{"num_hidden_layers": 13, "hidden_size": 512, "num_attention_heads": 8, "num_key_value_heads": 2, "head_dim": 64, "intermediate_size": 2048, "vocab_size": 13329, "hidden_act": "gelu", "norm": "layernorm", "norm_place": "pre", "norm_eps": 1e-05, "positions": "alibi", "qk_norm": false, "attn_scale": 0.125, "bias": "all", "tie_word_embeddings": true, "parallel_block": false, "init": "normal", "init_std_qkv": 0.016, "init_std_o": 0.016, "init_std_up": 0.016, "init_std_down": 0.008, "optimizer": "adamw", "learning_rate": 0.000729, "lr_mult_o": 1.49, "beta1": 0.9, "beta2": 0.95, "lr_head": 0.00456, "warmup_steps": 469, "schedule": "wsd", "decay_fraction": 0.789, "decay_shape": "pow", "final_lr_fraction": 0.05, "batch_tokens": [32768, 65536], "max_seq_len": 2048, "doc_mask": true, "train_tokens": 651800000, "max_steps": 13805, "dataset": "wikipedia_en"}
Each number is 500 + 25 x the weight over its row's rms, rounded and kept within 0 to 999. Layers, rows and columns count from 0. Numbers have three digits each. The size before them is the row's rms in percent of the matrix's.

# layer 3 attention value, 128x512, rms 0.0235, rows 8-46, columns 224-255
103:464515523556518483503534514530460483499489512505481476543494496496533514463502463497573512491495
100:480532489513489541493486528498490535485501524535533468488493471509510447496493463479500522541528
104:513514509494519471511449524545535494484485562493537500451493505510460498503479467536520517526539
098:479533502567500497465491509489509495525514517492496501491473569501471553497504503480535501499537
113:456456510465525466509534507466474532481512475516447480526466467499523525443514523467526470475434
107:474500494523531480452514501474456522515503472492505452536458515453521481525508515476516523502472
100:449498518538509519509543472516463559495441481500507494513496500453468494498487514511482522522481
114:523443498502491505505493481472480512430499474501482509525520510463520525544494506522530531490437
105:495477480463470498554505510474534512547492473474478477527502541518499508484496468481495499510521
111:464521521479523484474498491548477499467515479501503474505457499489530453504516536512500478466519
095:519515484534491545517492524506494526533481520483505521486508526504513495522515467502473471482494
098:493514494522485550479485491501450529506525468520492447518497508503534499462478497484514516471474
119:510517492497491486510497474497522474528506520516484521529525513542506545512495508532540509497527
106:494536464551463526500500536524477489470541498507529489514513475521512471521496490483514523522543
100:503463510477553529524477487438506543507559461487474519467468481482477489490489567509485507510498
103:450506517482510454492547510532468477497529495498502460503479481538505475486502528505462506479520
102:467525476531490521480483493474477529534484442513486497516493505532469544513505479481490515526511
117:485491466507472503521483512514496515501481523465476503442525514487476499456504491487486506509498
109:493548495549510516469477471506511502489509504493507487492483489473504476510490473506470500519535
094:511493492483480486495478522484490493471513498506502502538532490536503506486482488500499537507513
124:501454502550499463506511455454489463497536485517538500479541477506489498528473569486483457501492
099:501490506487484514488507561475516499488504496499507500514457488513509481468505464467507495520494
101:476511494522494520501502476542502512512487502478492536492473471494565452506512484510483494512487
111:516537506551497500516489472465512488511508509492480534461485485517542488512508530511542487487519
109:528504554488500478486488521533489453517513514518486475513512508532496513480500532513498520503499
115:481499500508485494520534482513528518470474497504521473479531501533476502528511541534514499506495
104:511485486432516515497490521477508505539504465506507461509456489484468505501509502445508520516542
115:473508504507510507469512512466477503473517531484490524531506497518523476511474491491488502477482
138:479504481482505523511489516519466498519518475485491536533493499509510486482490467489483519483508
093:475493496484501495521552523521458513477477500527491492506510468489482520424497487541523473478436
113:499531508506496509474483511481465538524511503499501486521539556507551501517498523485522511469462
109:498496517517503448486524471480477488491532507531499477519535496544498514522496509500510521473515
096:507454528499538491489495507485530475505503497516529462472473507520462500526496531465504478466527
108:525515527527473504511483497486491496492519561486536488475511493500470483513498544504460499522519
110:471549486516502521483509508521491497536504467490511494516460499468490506504509475486448518550545
105:449515471483505486496542536496485494467470518498520470497504461530488501488485512506527487509499
120:521478452473530491502507452445536489555494471506479499488488502531465558505497534484516515513522
110:489518496483501527480501488495515510449489483527515480540520502487513490520492492494456512512491
099:542532505518495530494516503525478504471509557509512499561502475484529472518496424479550519451492
# layer 3 attention output (transposed), 512x512, rms 0.0404, rows 8-46,72-109,136-173,200-237, columns 224-255
114:523447488514478471493488545473520486487525452504489521496513504496479495465541535522490479515454
121:518460510476534512513516513494537472552518506463490458526481493511545483509473540504508504451515
125:443496490485508525518506494503519477544505503490503416551478493509530537520446525506481517496530
104:520440498549471528503504508468517491465527465503492510538455468518519499494536534562477500523478
128:507543469527459510525497462539493488495480466493480520435486521477470528515534461463530494493518
117:488534510501489497520512516489544458467492511488460527499472507496496517511559450539456496525519
118:571534497483501491473501499488539492458492479490496500474522499470466543496555487488524488530530
128:470536532490453478536484499519483469540485500510504556479512505503475486486491499482501504522509
127:519515499541504502474496512497480527491529517507500549486524490472514462485521503491543511494498
127:498487483498510513502503494456513483519490507488495494475501491489495532514503502495501497498493
111:451500491473491520502476471480506496492503499496527478559503481523502511543479567501526509496494
119:487518487471499488494518502503516500425491517506474533442490494519496477519522469514478491504490
125:455466474511465462506498528475456524482478525529509541504510486548493456511504520540491515532470
121:505446515466504496523513546464518506490472537513515562495524502516528473510502534500537490490509
121:465555497506479497511509470549475474498511502469515484494487488504492467521439444490495503502509
108:547434473541495523548504506452483517510493490511490557486475490504497496468563487505499489493484
119:546479479514491481514507522489543505408501521498496489495485475497521503488504477555508472508534
130:493487482518510527530510476477490496512524476507503509543501442500521505508515506449519513519517
117:508437520462481521522490542497534482500491521478473449500498503536519501521504535515517514482498
111:522505486514478495526491525517497524498512522500510529444489489516515470468460514543498529484514
131:496514498480484500538483521497496545493484530508498571535479483485510482493497441500511493513513
118:510508521479499491478499488517518490554500510478479487488478533499554475496510503503507509445500
121:545487511467553499440496541495495502496502490514516476482524513506466515487513514511493486516481
125:481484516474524484492505520522481527510497505518520530521485480529491463512484480547439489505495
119:489477468519513504510514491448477522451490502502481463506476509499497520473520465521461512513472
123:547491478474548485512508559474484506542497507499514558484496483520488484482511522484493525505549
120:509549515569485544505520485487530509488513514523503552474485510444517503473532466494538516513523
126:554523531536523519485518462548470482485491454508504508463507527521470529494515509491448506509480
138:523504491516445491502483464512543517455523503486516438433518504485491499491496549531529462486505
106:477513477462513473507529467510490473517509477474492523500515518480493485500542480456537506506486
124:504495511536511509498533470468474507447489478542481516482505500521468536526490513509409455530514
128:472496458479484478563512511520500512469484503497488484500468480520487474502495477536490505502499
124:469526488552487527512493491481488490537527485529481543533474476469525508491515476491510512527457
118:487522490463518520532507507500473506488463502491488467547481511516538502504500470495491518508506
126:517467487499509488463510496467565479445505520489511464515500479496515505506515518534532478507492
119:522476489498522504545516494506513474486448516499476531470499526510501536514524519470529512507525
134:500520501514478510503513495542529528441490533503511507480469489485492472488505460535526538496515
119:549501510533514498519496487498482480546498477489528530481506491509469503489494537463498505492509
118:504511527532495494475503540489517491551496477545500559435496536531497524487507561516431485511493
106:511470508466504515505484489464542522507505492493471504430475501461495519533541495509442510541498
097:522475523521520458499512485485525489528508473481475536496499535445501528519456518508515492440491
098:481524495508485507510507469477521515486510435485493487524520483493521497520460510517482463448493
099:525436500500510511536494509472511499462514502488462516476474468500552466523531502523468499493498
097:521537475526464530523467505563484510503489521480532502455485491521515516541502471497486525524510
094:466471491459505507548503462519549470476509518485475499471481495531548465558493517472498518502482
098:523536495453516494480472507464528489491497506500516499490498465520517486534536515481500517527500
107:522534454476525518494511474529496481573517499525507459505497492502495521479494499446441508548540
093:536513512533511496471501527528456470461497558531500542457508519469502528471514516520501512512486
100:464483490510481516521492506455522516502480517461522516465487486527484507513492464491509510523476
099:480528469469518500506479473511479459450526484497512499520506452565468509506472511540486512493518
101:506478493477524482491522507516527494520491536488500486493469531529521519538484519435488531554464
099:483477494514492531495515518498466528487480468512476469504520536504495493507536525456446483523480
095:482479493451530497493528477464534528538476481524509516505507530517464510514506528484507499489494
100:515527503533478491483491516569477477491469526519527475544515556504515525495466484456516488494505
105:497425523537487509534498529453502522553488528489510555479473516480508483496528460525538497494488
097:516475539478511478522516526486549480444515553481464514472469466499557468514520552536498495466479
106:525479500519472489518496493477509528492499483499499532510488470489521500524517498518487484500508
103:495507519458500496518478501483505547511480482483485488516520520512509494518512542481525515476485
097:509490519525525498484515503499503518539526492519492505487518520475505529482476511515463476497493
111:510531485459495496509500511526477489558501532499505495519480486491519499486517438514509531501507
099:503494490524530464490510467529501480540493507515484519516502536471513513508472534496525516463502
100:478516510422531495479513519466506493493480489515507497510512518520424504477523503497535499524517
110:507455515463502481487529500532469464547485495538508478562493532485462495502510464495488506519529
104:462451509537464501516510516468512541477479493452490527495487510499514473476511470509514455502475
101:525501486473497514487493526487491502543507480504482544487488510487494493504517471464468483509512
100:492515515574512480496495516497486487484499563514543529477506527490561489500489511558534483460470
109:526467500504509500532495518520512484531484468503498502485483526497476542514493495493514480519523
112:502494537515487484495496484469525519461537517514505467463502473500510510513536539565501482518477
104:523497453484512529486492470490497489545501488509491505520492525452494527547521485467460528553507
108:489430538503481509541521498510523489440503484480478499470473447533475490496506475498460445519503
100:496488486490503511536503495531516496513526493483479474498474494483534478518469516489481494498497
092:508524480549490516501495506492436521523482565482521507489502496507559507502477455504469512508471
101:491517481472506479492500481512503499499495449507495522554517501519495464510450490494546471456501
102:481464517498536474510496525467517456455494541482525531500493485537525469501498571544567509481472
099:493494474506496545555477490481517503529493479479490535522481524502495501574480484486490511523505
107:492509528515473493513486536537475494456515533515529488531489522507558471516467513539501510492502
108:516494523541525468517478521504498497542507493475516527457490511476474534470499519486502484499514
087:538508514492473508482536527460478488499487514524532491489476522562508502530525536518512491510504
093:475480552471522473519518495497479514496509507474543466475513539523521537486489490515481510494470
094:508452492514478493429532477501461497532496499538502475503490526501520565537448526479489511513486
104:503443496479438495553518509536496506468490481497485480524500521493500488510518529500502532481479
092:477532487494501504508464534475513490490492493492484509515489486532461489481474519514460503499520
111:511466490462514497502479502522500487520514503489500509544472504501513488489478538504486517501529
100:532474493493514498476520524467516481527499542522531509452456501509498502501500501508478480507521
100:523557505542503501487492540502527476515544531519482506526484477479478481453440495473477494497538
093:497501530505486537538503531512483524433487499481500493462523488495483503507533522517524472500485
112:518527484509495485459492515467461492559521492484441505560517499508515479482545493487514496493499
100:482499482492448449460525510515486489529455514521484503520507508489481502505501488486495497496505
094:469521556500564519501481509506512517507498505486484520544513481498457479477473517519467488468516
105:515545546515521503518498503524519495491471512490514486474505473522453494507515473524481474457515
093:512515523488547487481509452500520496508520509461547506513506472521503465510502462526506463479507
093:461509584543550513506460469515512522496483485449471479538539483481469489473466456487504489479476
102:514520464473487485534490465489502489479522503490528514496506518535520483507571534499497511502500
097:484465457443483530556494511529533474441470515500528508457481537464486518517467524534525521493517
095:497536506522549508515487453505504505502509540494548486525532495549525490480500512526466525500523
100:442489565450513473496505519470493509549507537502495521466479516490493498486500519511481504486483
104:488524548485509525494496476496513507503506520470481509532512469533475536506494482485531478500488
106:487538447507466495526484527510545517447463488466507506509496503483483461512484490503517513503531
099:500478503450504498533516487539528513477516494509522502459486524478482520486485477500471470486474
097:499508488487542520477528483475466495527540524552513524450472519503525490508526507481512494501507
098:468516516515512468505525493527518518482445465481510505524537513487473479483488522504494514454486
099:529522444512476520511497501502493515481489488516496513492500503512505497502529498491523516493510
097:520588494508552498468494494467482494496504543460507485500498496542501469499502530512498495491533
098:471449498479449499572493491524506507474527491451528471519491522452511507472530516488513476533494
097:484493508479564513500529465511499505519541473492482507487512477481540506522513546484526490479479
107:530478488499428477481495478481511490547491484514484496527517534500503550516542513449530493524479
092:567513473532527521484501497467520517502478516509525483470518498508498503516484475538445488510511
095:482534511527521502518479488475473485500540460491482529587525482491518458484519530482502536474514
095:486510512502516545513480499551515515491466499508497475530482502514471507505458513495495490490508
094:493487496501455461492513519508484497493476481488449487526503509478524490473497507505494495514492
102:494454474469491508476517465527518519510511484537537512454455503516515490538457498505498503524498
093:492423469474473478531525515517499479522483520515513515461483516450512495507537495515519490492492
100:529486475507548501478527502486523486527530505471500480540519497508511494515493509505475505482507
097:483447541486487490539479530551570492484442503451497485502502484483507533456469469529484486490520
095:477547550506559490521468519486470490514541544442518496477512473502507499474529475529500507494510
093:535536513521526532463486514499495512521501535525533506518524520529471474510508457503467527519501
082:474529503472501452493509496501449490461484481465481511489513506483523547473547509509458519487529
093:462523479475500496485526484481468545519499451473474542521500511483535524480480510468481529509489
097:511509477472499489512501507546460554483500490485472542498517493505496470497515483532469544483462
097:516513491520544512485522533532500488473520556513521527533489479519467459514488506555455520513500
096:568505463521550520500494527519516475529513516512490523477507491503449468439517424507496506485511
099:499467493529507519469499505466480476492536511515511512519476500517501458490507486523505495477483
087:500513497538510513500524528520491503512506509516523466506489504483493492486431533531464484495531
086:512503553538474519472508492548458488420486527513511485493530467494528511543491516531498506489496
089:537471501509476488478499551485491478569510496524450538488503509502481487485532488501494492496486
093:490506468450478436490515485505465494511495467506482526478504472509533524515496538505502492502491
082:474517509552529503519489523537516502524500505513511526503501489494431500477490500512490486474524
101:492481530499456506516479480538487501502449499487518443437507492486460514524502490477514461459504
094:520515526482473500496498482514487484541472457491506445463495506468492496499503523472485467453505
082:489478504514475516496470501514483472477498493483492465490484501493471520528465503509531496498537
099:543518502478501490499469504501523473530505538514524476480505489509447510482545456460512503477509
092:478514485497519534491518493533499514479510571486515543493480537484519444478458495535485531453477
094:510537543409531494480498486515506497514514525498526463521471478539497507524476487501486494519496
083:471475470458498488505499488495446501536478496483465488480484531483489511515555540493503480465485
091:444530512500498504507511464515457520500495520474505494511518480481479531505476562505495481464502
096:518540483498477523528492502526538530494484485481482482521487492521501495496476504521500564501508
088:504495475467541460510517497522511492434492478503507504498543474494518527487529493526475488507514
082:529456493520515507505501487451491471525532495529512502498488543485488497502552464439530469516501
092:529469497491486501511459506514520481522496481512525452488519472532432532507515448475526508497520
095:463517505501505480506468483499555519527482501499523535479511515511508515486509454427533477478514
096:530512532472504497487502490482481448502494517511478462483478485506471468494522506506530487468519
087:464504499488489458478500486528484516470517527459482453513516502472496494510447505494522503483486
097:546507483494525533532487570495526473550511503514495486486515483496467521479540471473533492509497
092:499516472525508485459498493501469545538530534533504520530507548507502501491497564523461502497476
090:559487531514534516504498510488540473480504505531528504516500469521500495498516442554464516546485
090:533478511511542519523469539502543469541518507540511523491497513517451491495513451472496490471515
089:501587478517515532542518501542512517538473520485488513517481485486485521449463510477486506484503
082:480536516498436457458511513518485515477491486458450486495511476467520503504434506518501534505490
098:469519464472496467531527483475551520516482461486497491487500496496531507480478505440546485503503
089:518467462482468475484491505501460500512514489531473521459501497513521480470523513492515507440474
094:564515521512494532528495548499511473531526468526478495531480486482460473469527457506471502466481
089:488490518507455499499484506544494513448519509499490477535480466509479487490457507543488493453497
096:481498522482504487501491519511467465502489537486495467453501499496470508517530551518523485502547